{
  "n_layer": 10,
  "d_model": 256,
  "n_head": 2,
  "n_kv_head": 1,
  "head_dim": 128,
  "d_mlp": 512,
  "vocab_size": 2048,
  "activation": "swiglu",
  "norm": "rmsnorm",
  "norm_place": "pre",
  "norm_eps": 1e-05,
  "positions": "rope",
  "rope_base": 10000.0,
  "rope_fraction": 1.0,
  "qk_norm": true,
  "attn_scale": 0.0884,
  "bias": "none",
  "tie_embeddings": false,
  "parallel_block": false,
  "init": "normal",
  "init_std_qkv": 0.0278,
  "init_std_o": 0.0,
  "init_std_up": 0.0278,
  "init_std_down": 0.0,
  "optimizer": "muon_variant",
  "lr": 0.00845,
  "lr_mult_qkv": 0.7,
  "beta1": 0.9,
  "lr_head": 0.00483,
  "warmup_steps": 0,
  "schedule": "wsd",
  "decay_fraction": 0.829,
  "decay_shape": "linear",
  "final_lr_fraction": 0.05,
  "batch_tokens": 32768,
  "seq_len": 256,
  "doc_mask": false,
  "train_tokens": 251700000,
  "steps": 7682,
  "dataset": "wikipedia_en"
}
Each number is 128 + 24 x the weight over its row's rms, rounded and kept within 0 to 255. Layers, rows and columns count from 0. Numbers have three digits each. The size before them is the row's rms in percent of the matrix's.

# layer 6 MLP down, 256x512, rms 0.0563, rows 100-255, columns 384-447
099:121069142163110076132162152123131144158133114119126133123141181147136136130141136061117107134145093131123080149143131139084129145120135133153126127110091096098133165128153113107109108101098142
101:096185142051122160076116089148136151136143119139114096159151107163147136149130109142094120152123128123109150108092140083134104105122169143127111148093171132129126124136139128149103099114136093
098:147154128156102092141149136124131145122162119164136097125165164132122098120134125140134108141124137111119115145174131127119074135091112171122141105111154119166092141147095109179128176121129135
096:137166154082129093114185155108122143133141085116135103137140109140134123122138085129173089133111111134138154136146071156116136093177106124119120117146115119156117163113116136131148125100162141
101:106123163127141103109161075103160094112108153134115137131133098142196135165135160192097101137150164176171120156151094131106133097150146117142122134169116122114122155164125135077090111144141103
098:092126133181126138142124144113124113129131140160128125158131163100157085192086079151152133138182090102144121115131094137142126103116126131125169144077154085149129132108132124124130102143137152
098:124181140092072121152107144105117153163139159127154136096125128165150135100127150114103101123084144104110089117131142099151133124144134099119166090171094141075143115144099132122118132153113109
098:120156171127142122124096171168122113148149076128125146140105129142161110129122144114164136145122134139096132129124118135120146097115160084154090125128099161160125132070158135134138161112112138
094:096129123112123139159118122128103130119126121133149138144166073125123162150133133094099092132143067123100153146120103085147141096066124120138127122141101124112133114131138111153128102090097155
092:137086108112146172169132094130167150148161191163120169112117116108086148179126121141118161138187086122132183136135126125116125112186143145135082109110147130191137143125137166122105133155100127
099:118159087127126121112146130113152133095095123136132138124132099158110122151105104168146117093128116082109099124119128081127107143122140131168097145136102141121115103112133141158144106136163122
100:114140082153159153125119149126126101134176159111170129122146144126112108103172116115147183125146167200138167147118092128091098130138137181124155146128140114127137106070169161143185174148162155
101:137137125170166096148181125149168170149158128116106094099077137091093122120122090129123161123143135125140122195110165130152099174126121112119119115129142082150144127132060093138130132185126137
101:128099087144122087113063142104133091137087170120067169095163094109174094131129068088129125131136117104131134154126132137115117145114098138150131140145159124123138068141115159101112131129155162
098:125161170153170091191099127133142122137120137133106204117108100127152159105124131134132130121148127128147114088103086106142115138097101116115110149122175139112158111178120134081129103167181119
093:128118176101129171144102138121117156121132086129109162138109157126112102144108158114082153097167174133125087132113112119123137149099140126105117107092167162140152132137149130142107133100103177
106:171115135148128106152072187151133088128143137143106139153163129123126099143112127113102106127125101145134114174087134140138095157138101156083166157102109097105125184143153124146169164128150122
101:163088140117131106117128133124123103146119140101141110122114115127126131136121113144116134155136162132172122150144160095151141107108111117151094090136119100142112160117103080152113116126123139
098:150102115176134131109136144142171115080142121099180130119113157139145121093150152127121103153105145096093116150120138140134113105114181168138150169111130142120171155116177107134120104135146111
100:124155127048136162113113108108131138119110143104126164130157072136100136089120114114122119130145105086065111115123139160091144106078148154111117126113111104136135090145134136118134125091128143
102:142152092137153113174180118149101132126128119125106142117152134143120102145103119122123147130160122141123158155111103142147092150125099147136157152119082100141197132138140135158130148115131109
105:129110134094126127126120092107113145154113127122083132080143134142132124130134135114134136141178160125111113135137098131207096123120098119154111117129175107118110133162070118141137109176157098
098:137152191111120132135153108160161138174159115113150119092087126124137136157105107077131110120126155116124167142069155135099125133173137142147143125091117176116097101103109157148138086095146115
098:145086152102148147110143132154117158133147116114106128116106088128130108138132076162142166163176126102123093106119168133084119030148135132147115124122143115146132111161159126183113098139086135
099:136149100116106169127112124169063117148125141133128119137140143142124152127166173149120130158103163111113075150145147124135149134149166183166158186148138092142133083108131140146130143148123104
101:118136158074138099161119125122154140166112124109123117148159149124087079086126160098121135141129132127116149120129076141068084137165134129153096154113099132093142175129133111139170135134147078
098:130130123141169112155167150123157106110112146136105150157160119130131122158167115184114100124087156112179127136139151149142124158106143133122139121077117142140108112117091134149086151136114164
099:108123123121115101124135134143136128125161146130117120107105106150130158197144124177211156109148114155116134184155132143109121159129095097125134087125123116177103116133134101095144135129105127
101:154100123136124119157127129118129115103150131099110148150168119161121087131120119134123126117140136106125144128155116135084187120142143107116155152092152127132134151104075147161140111136130131
095:126154147161108081138116164114135129154175157133132117131128130126155123095164122119120108090128145140120099119123078151110150122112113164117121113188110082164130127141138135151152155136114109
099:136141139114069139114107117107131164128094135076089166145117138151108178144190132102118151149158119092094152118133161084137103117156120131148117148148105140067069133163170106170101181147131106
099:107122147109094127175154168135090147176142095124178123135165127157161168116123126119136120088107141144133153138119175131109103129101136131128156173117109142146136105143111160121121130115108149
103:155138158121102124107120140109153120110158075111101138144119113121139103110131117123081105120121114130141096115065161129133126138088125121116152134103126128152129178083087160098097161115134171
098:133090098109111130150166121089128144128156151113162103115164116185145144122137168159171085116115143095143090086163128116141129098120115143155082123077190148084109153121120150146148113122120141
098:175148119158116092114113107071164117131190150159123175135154067102147107118136181124125145157122106114150081103127154138102128114143183131136144117144091188156140124129114141135130094114102173
103:129108137130119150120120126110139083107103130109101121103099155144147149113130141161107142156118135110150122121150155148154119126138142132155128119152137124092150086148114136142131166138129135
105:157090096108127116107130110074120132151115144176147114123128146160163140143126115120138110118136151110113133127089163115104113105117128147109135159133084119114137095154142127143155118111113089
097:101106129087140119138093145111094122102095112093144132162180117089123142092142140142100116130163175148138141131164125090151100153129082139118079137157123151106130147123147146080126144160124129
099:099143141149135146118105128152125127095107076122129115195123159104116105136138153144166148100114164106117130137122139119104169148158118138129114171133079113135166107168142138083080128130136151
109:105132101129142147175127135106135101150147120154118092105127134126094111133136141151154094155130128107156108165142104136103114169106161118123120124130130082174109159156153143172119116138149152
101:149126122123108137118159137148145114143112087101123143161104112085118157120155113133146159091134110147163124108124110104146133125117103129142080121167136160097085136102119107116111128112169127
101:118116148079074100115111125141084109123122118145131127163129156139096090131109141081112142137175141126131112130165093132105147124109099119083113127154096128114164160123151147140120149123114105
101:140084146121100157142125187109112170107141134109128085133079143116186086099103115095111101147120138158107131120159077125166125121159115156105099112125147138163134112146156109132105124104116144
100:128150107109133147131150104159154155091142151080102149124164073147151152121138124150113150118120143138124161130120131101154143112151138148140120122149145143097179114137153097079140097144102099
094:099153151066141129163098112142136149150130168156101099107081138155139080094148131068111138122117164160130132159061093098145129101144123086116125109127112098110108120133137082169111125150116166
099:102112147110140116193132151087110093099108127130119116152092166103109104140115155138138122150124168100123105136121131134105077121115150142108131110133110132113118086098172126163146157122146167
099:084158126142116104158112123117078084159128074110102094114104130150101117114098126169095118154177155129155119147146132155153130134125146154132145182105123121093136134125133161165126102106137121
097:114106125095121119149114118134132116117097132087133098115151113126183125146145151086179166139129169150099147141095088169078124100135113159110132106112124112116135092108118128092110125094123139
099:140160095159143117148153106139116141105101143093127125111144100120136112129119168109145120144117109136147133113158137115114156110123112122161192136154144127107089079144153114134160181110104120
095:145144090113160147149134095113092162080084147099129146118150119110167132088163115088136095184100095147137138099130117116137129102146126118144114078145109127106134134116106171146152167119123142
095:125125106129086175142121089140122134133111140124112141113139100121119113104114167118121140141132125148126131097127156131137145123138103157138116141076129124148132114162147096166193117116086157
099:118156107146132110129187159128205145163092127102129147183116135132132155152178100163120131160146139165121150125113158158092114117151120139150133125142101105143130134146114143111130148111141146
097:122141168116119138167134154131169115137178091128176186150088108112128144107115090118097112120126158111131112133122190140113132119122095105160101133120110127099131159134113118100119138108159111
091:115119134119123156118125105163131125136118095109087109154142166160114160119152127158126147137209098119088143155138113152133134148129146128139145136166126113143144165105102130148091100087118149
097:143106108145116101157101134111097106080109119157192150106109146111142136145135110131129111112108124156145103173124129149136146133166118130105135162113146137142149125123128096155113136140112107
099:118138158152124127102150120152104140137144084087195127097146178121134191127139122163119120113158117107099126138123165104104146115127136093158156128092135097140119149166133117124169130100166103
095:125127147134104118178098142126143127159102146146096091097101113134104104130116107162134144130121151132164116142133122156158121114129150152124138127110125100101145125140128088141127122170139142
101:113154140130175123136094164111139160126115118154149145106142132147082075123127127147131082100153172131141173138092118139163120176131132142157124109140114134143142116158105127115142140143123151
095:114085189139149183114147109151133093140153133118100136170101133114100116110138116097154117133153101140163130158145116124113089118135077144119128064128114150091104103131168148126123131159098144
099:109101159121125124196163104156136176101127142145109173124120113089131099126146134113132118117113162138104150148113131133149171145160170136131127127138160135128127140185140145139104193094116127
100:118110090157134104162155141102111124144108153128134090158124104091143160145115142129147102169093106132181139112185058113104148131150127098129125159114149144143111133137139101129165138162115098
102:138148100135109125141137162117129116136116122151091103136163162160133097183140104157095108123167126120120150091074157145103146179077185091124144145115113157090136124152149093098143109095153160
108:106124097143116140118172124148136107140140150152086124167187144136112127164110118154114136117125114146169122105134116127132151139141130195150149082128061102117130157157086125090123150139193099
100:113109115116161111122138167107106117115123136144129149132115095103137097086117161124127119132127151121143125124160094149114136116112120107130115102159095103113164148129137126152148110153165094
101:158150146122166095139158135139181139135135095118096134178118172120143115122114104159117136136126099092164110138143140107138159102097153148148081122150136166112117139127149107091106100094077120
102:109140106125184131098119098139156129131140125132155126157091142124099088118130115120130136161161149106173152149123126143106145139135113118131137149122137123134102142102109130126104116168150038
098:146169115100114120142159123111108109133120115070126134162099173124149141145129094131151134110119178108128150128142144136111145141123120123128119095139099102155134110129123160142126097085146145
102:124136118091163109141106086154100133139090125147119120125074104117131118092170130145133128120096137107146144180131170133126114137154141118131107074112137125130139130155112109100122129132148132
102:102126108112154132129126121153098139159103130184146116151151133130126103113138138175135143104129122103117107171130140102105165098153152155103130126138116160177109113096147112096119083132155168
097:086148145119118149154154141150142202142134128138166146122086097138122140112138103112181097081107128128164136140150121119086130106129131112113115117123097151127122112128095166093134130131110163
097:141129124160126134149154150116115084105147169141105094114118140118108173137117132112070125097149132114149119133163139148115159122084110120179143119082143145147140117128111157120121148135124159
104:097135161175120119131100108157096108126118128100115153100146150143141144132094100107122125152142089092091125168152132111096125045083142108164108118150126163109155148122147122104109125115142112
102:093134136127129121134126150129152128088103164149119099102127128094159120130107087167132143179112121123157116073119122165136157104159121142133120127132102133115119131104111159131105111155151111
098:108116132157116113146143174180169112110122151141121120130108109097103074132146045118110157091138118142127159132149089125133150145107140131075081105139129130115115128126106122119209089067148120
091:115143135126114125134158151114134093132117149152149158140121094096138153113100130120116116104190104153137140148146108076090107132142091123133104084133099124141097178116127111106109090121141118
101:110116114136147121125111132110101134093147127159137159131146144158106152150123131120113131106108168140132173133129133095110125140130156138082131172143126118114173137131144123135137120114128149
100:152140176128151121102120163066146106133121116132118109181103134110118121109128113120161142098104156154134100095126132119099097117123152117135139123111169137142134098105072079112153107144073084
096:091111141135112122134169130127128165151163143089150154126126132153127102130161117136164091120140069103111119119118138132080121110114171120143132110105143114141126140120163140111146122106117126
101:185099120151142129098152107123128144081146111117107130118131099121113147163159122148140135159186101095167129131113154137130158120156133135138151118111152111133152139098116117169138162123114136
098:121121130118150140117058126146167176111161110111142122116135131125130089127143143149104129149127145121144111142120122130167139063125124124082125142128097110136145112144134133169103074131085152
099:168109123121118162161134148103095077096108126101144111110115115108113103151109101090135133150138125149129099133109100142146120101092130136109133149100158107119093115123091140131127095081139165
099:127167138146155159133112110130124129151170128166173103140120163119093081108182132121115139102108170175106152113135082130107126133144152088129116146127098112152118069121128093153126183129141112
101:112148093149126183134117093169136162104095144099132130078141109122148177113140140117172120096148139135150178126102094061149150130132109167138124126104138161129062115149165122163163123155126086
098:127087130080132144101129134130097089101105128135119099086127145136138107170150168127112064134134104170137102122096155131170147163174137098163111160138143077091103105124163122131120091115136122
099:101096133117102125156154150152140119134149111166166152160082089135073087108142201101144165168139114101072108102096144133118108165108147130125129130115097131147125133119151095167110153162135108
099:111125096113129136086103157099133120137186127105138132092158152154133122133154142126104147133129157127095158142135127133129147114152090117108157110127130121108102128133145142163106125116114115
098:137113107122091111066158142150117136142111130173175151127121166146136156152160171131124122144165142117155140116101120128123130125105123164135137125086113170122112114140121098122163147123136148
095:150164124109182161163129145119129154142150127073186135158122110101131125184137110136122125144090087091166104148147136134138101151080176133093153118135131095164148103136152157086119161130102125
099:155145130099094104156128104110125086128139128161120134129122134132121159164099108134139119150135099148157098125135121138129111128100167151142123127123150130132103169140155119079128157141124162
103:127154118126064120164120166150147140138133127133146089200146060113108106120139135124141122142135083149118094100154127085107138085141169180172114128158107124168110114139123115118088106088128125
099:070149122098146081102104137111146130148128156132099126123089119120155101117096152140174098143107123149146143142125152121133066136127095145083098140101111117133162082094126151149160178172127119
101:136102145127097132110158107141148118162145137090115143099088129155092123131106143135163130115129130124136086163121132116124147149131075141138077135181136120164132139104177176121170114138138127
105:105092134121139122119122101129113174153096149133158172156122101118123115117116086139111130166134139092116153110141146072118146092105150184155104122164141119116138110140130121115141102147147138
105:118170160124145094076157168118156075135109117132054136092137153156126130123126133134155089099112142106141118127098136161130169106107149129132112153137128137135138138163093145130137127137156109
099:131129112102162149122159132155106148127127131115150168104142132163112135108155130130089122106108146129121093166134083150134157110096120129108097113115167139106112124109127116094142117131141145
102:148125121153138129172113107128132152119120152154112168115166133174116095116148143111122088096121124182122096155118114127127132124110174094127175108152154128118107133136145146148165129099121143
101:146081133119112062136097093159103115155125095161122148112127099090097080129110099134093125114106129093147131113126158067118173094088155146139117144124146143129144114166148168115120117126156110
097:124151122177128111106166101124133108121122108163152070127126099094099143121158138111123101130125089153076137156138105149145130117095132119142150086111111136131103094135114143134142131097158131
092:178153162126161142102113104056119046092130092102067158114149093144182138145136103127170103119110119184181148127136120162125097112108099148119111198136102151140115093083137110123143140128119111
104:124143113101121149138124128091106142126129108110111127120144095073130117148115119117132143116123131160142120070128093103137135140131146163118146102140122158133146140109098142137099144093131092
102:146103180135098108129117114135161174155121146126128104095126131139172114076119124074166117086130129099135126095159146149141125145107133125112128151131154166103115158100109092149176164079145169
102:122123101131125130151143113135120149150157122089097108124130100102134137158112165147087112120149097103145087128122142150122092158161099103119117122154122150136114131130177137152148117110149090
103:113079087144135128110096116162109115134119086118080135159098161104094140166101148093143121105156124116146137126176140147176137094081160073090126143099158139134157165140136113101138132126125114
102:109113117145144136118139144151107081125130108106129153118136144143149149139157091157157158180131085106121135113124167161137148111137132115140085102131112132128134156125123130160161137159140107
117:137112095146115113126139097141152105132172135144134120130122149132118143140109108105172092156111114153101112140123130158142100130126099160110150117148175141090171170168107103166132130194128124
099:106124160113123175124169140118160128115135110135102126151135155120087141106143115112112135138143155115116101115098092117178107164120163132163107065117162095144073160108092092127135105138165131
103:134155088127131116186148141134121132074129142122124108082108154160119094083133127156121169107115110133117109139153164121098087096146141154099127174142091105111116160099098145163132123114115164
099:133124133149161178165111123088150102142157166098136118150143123166155139143128144134151146123119154119127123133144115142129093150096103133135136092182097112160155179117146218114096177124131133
101:133131144121113153125101125143116106126132162132150131094084097110108145115123095123108173096096108104120092118161104129150142138070109113138074092125101106168132093112134127115112101093125140
097:123113159133094104139124142133107109104109148125135123106133145120086146098081107187101143095111149124152141154140098135124118134139102108128132082112161136087111144118113108162137135145156096
093:146099113106133107125167136127135152136137168129123157098123121093119142161106119137120123123127190152088116151149125097111178101157085150114207125160148126137153110103141136112159122152127092
100:130164105138126144112114109160117134087146109120118150105129146142141092120166130117142109126162115129101065124118109147124160164153200133120132153106138104128083134108144171121140173113133148
101:151106165107158118147156114119158167138109138157120119132105166143110143098137136108117095129123125147153124099120171105111159180184124185141109157139089184092117109127087093136066139124125109
096:156104132154142140139102123154115126141074100154173133181081113152091142101126131144129116153147113147098120109150108146120156103142149133132155141076131131110128142159115114153137126159141147
093:106151142115132120151118109114123136103146107108099104161103142150143111145098133110155148166129109113131124105115175163155097111062104138154129118123154137119072118113143124123152110109137136
100:104113117132138108126137110139156124131154136109140110115103115125147117077176094139132088152107152114124146113091189137137120128150114155161151159177134153114104119144117095147145104126120087
101:140138129119123107144114114121102144135113137151117143134109126109162095127158148140151097124116127124113146139146155131132132134169151099171148106134157145103151113133146154116131106160141102
099:089099174114116093149070121075128130132117119171133095130131155132128107146133103123114137134131117115125143126176114132143093130114154100127113159140099150138118146093133119115109159121094122
103:123109120131139120155130136123104115134116119107119105116119103125163120129154142129144132100090079111138128108138139046099134088157132155094132117123124128101126160118093179122127125119151120
092:122084120121161138148156123163108125161126164083155137158129069155168140073163111137074113121171090104131140145134096153110140176156100120107126096142135090109125121080142135096146111106111099
105:108099128142128064149092124097177103140126114054146134120129113132101130120131106106159125103143139121169177106149120141139144154129098129096099159136114104129179151124120145129088123155199148
101:120158134100083146133133123108164122142108119114160141155097140125093106136155130127151179099148133110091115155138135077171160111179146102114129158157091099096120107122101129141132164113094097
102:095134185159115175179110172117127114097140171143159137115121120094082153083142094090161126135141088135096114152123127111104125147141101144134146132151094181101167132070154106139123118110134103
103:090102117122117104154132128150152114146136156136144080153122116161132124133128123140155103147156085089177110066128117106116119127158117118101142139113110124140108120177122134152149139149137108
095:154083141151148116138145140119109153116106086152135111099101156121146128121114113109136125103122161089117170155142112130116122133120137114125126138108131122121122135114134146141149156119138092
098:163134137119137123137139125142115107154142131102107132127115144137152126148123110123148084135089131113182116131083179110151106141134131105096141133109097134140103160119134150143095141134147089
101:091112107100109103136124132086128138174083143126141105139124115117148101154115110160115121144125153137113157134123135108117126117107085110125114149084113143128139118123082087159138144130158103
100:164122158135125140095131137102115170108167171150103126125135182119127090141113099116080141117102191083152143149121139112089118102170104109104119059081144166133158136117152155117171122098127125
097:136164113108114101161131085094114143111138116130140161091117093122139115135121170146098139121180139152100114172145098072110099119106094131153118126109128107105111131096138116139126147134128108
097:152118136140149135122078101097126136121131173104125127161102118183159104117135136141124126149138108117084149127135115122096173156094096114140086178138097167126141147189148092167143133149138086
106:137121138161115141138088112111099111104057153200138099056133123114134096111123148100114131121141112143124131099129146141141158118097126137178146134118114157122179150114079184144142122182175121
102:141097164161143137152122094167101133129136126145126146117096121132162126134140150151145076116105137121077110169148116130135180126119106122120139153133094146156127119108112138136111086134125128
095:154136107127101146064158135115067141135136126118096164076129105155123088074107135118130124170116079165099120152092129165167158135153133136136160117070149156182103127127127144125114072119110139
101:098109144150132165163147072105128111147122111125142174104127145143144125164106143150109111073159108125116140145077132098097137155129121142140129117090109103160119109099135144163139113135133124
099:085091120091119129144104083118118161105139096121154152146099113119130114121106121171128119117107161119133117135151126092139133153135123131118098109127138139153112135118112130108100107128131111
104:103111130136155109109129109127143159144106159131095120147117108154082085136115147130157132116146132144094153103113133138116092135150098109166107149088111110147118129116108173137109162125121181
093:101079129083120120121116105093093132121106151102073127117123084115172134148118145105119176172116156142113154124088091119125188102138118143134117153139166130150140130108145151157110184116127138
095:132178152122154096093107157138100144118152113134135118172127131133130140188167152111166116090143134139135143152169157119115130157114113120098144139081105134128177148164106133164123107094153125
112:143126129143113128112129140151099110125137145134112131114144125112114115132174151107132110123101110136115165113129126130137151134147153093144137138138094120114163107139150109132137140130134180
098:097103123112110097139149104177109139130124144131138144102153099110156165136178132143106119142161126170173165126118097113154106115166083106099116114127146118153093166130099138129144134117092140
100:073139168143064101115164131151077113077153139156141136091154107120159065150165136104100097115102115125137128115186105172137145117138116099144160126169159162094138152148147102111109179100110112
099:125125137160115144105116120113170121144125135089086121144122125114120123113119108104149115158106142144136140133158122107112182131129159107129140087141132145144170166120153142067126116101122145
098:124111103128115120156167142112170101154134114126117140102106146118095130100082138112176108109106049163120135150128173104117097147136123168106127134128172113105155130164125112151087083110121153
098:123084124096117164138136134114174111107135082134105107132119160092112121155138120096118098162138142164144134134172140185128141116131123099102081129100169139149128157076139134120132131114172115
092:132123139130158103132120098164104131090091155137128158137102126132124160105130147150128161142061121157096135129152101146134108112086123123135148139075109085133110122137182135128145123205146143
096:155131135105126127121126125123142141108147107107096163142139127143143111143100133109146136097133119179115070174114131117124136122142110170116125133135141141177162144153125133155155098125172162
099:139137121157109153154139126121090121133137130095159164130150107138101121121127122132128151101135140106181124142127108128132120107100120138154162110155140169146120134131147117128091140125135087
168:150100141174076117150120159161114114151126151091097136119116128060157106139135143134137159122119125122146142151149149165160108109141085125184138168152086117143170126150132153101127128074126050
096:127135116107127151116099140151115109138129145129108156121100162147151095136118123160137155105156112128096083097120102136075104156140186132145074162095114131147085112138148177116136126165128145
101:124153137125106111149146149130145113149121097126157119108130135138132181118106124122138097122152128144155151108107109144112144098161159116100160091149134097119161134123137115139168091148168172
101:128149143140145125150118149129155170105111129168124129136179115084125155117119119116128087099112149131102143098129097107137126126090104127091166116088137125131136143094104193164144126138131100
100:128117150139110126106163126112164139090104109120146147139170114104094101139160139099100126151132128130150122127141103090147126156146123135146139123104134118121144128112114144113139121126132116
097:130151080120129113187117100100114155129127104154134159151143149134091164112134176113133133112126148121097156127129152088154103147111091117173103127141131118143134124128135130079157112101121120
099:066138144132127137147138134107163131097115138160145123101096105137121147108105077161097084137151121110124162132094127139120154145101125110155091130135133131148118118145114095123112104131116132
104:102118127139132129170116148129087145150087155138130102109143099120139099074138157119149142141103150168119165126122146094144131140098124147126064131154146149099141139125111129172162173153165155
098:111145128126188121187138126151086114120145108144111090174133116142104120149164120092133132126099120133136109096134101151116118163128135175125153119086129142114125169163111123150159137137109078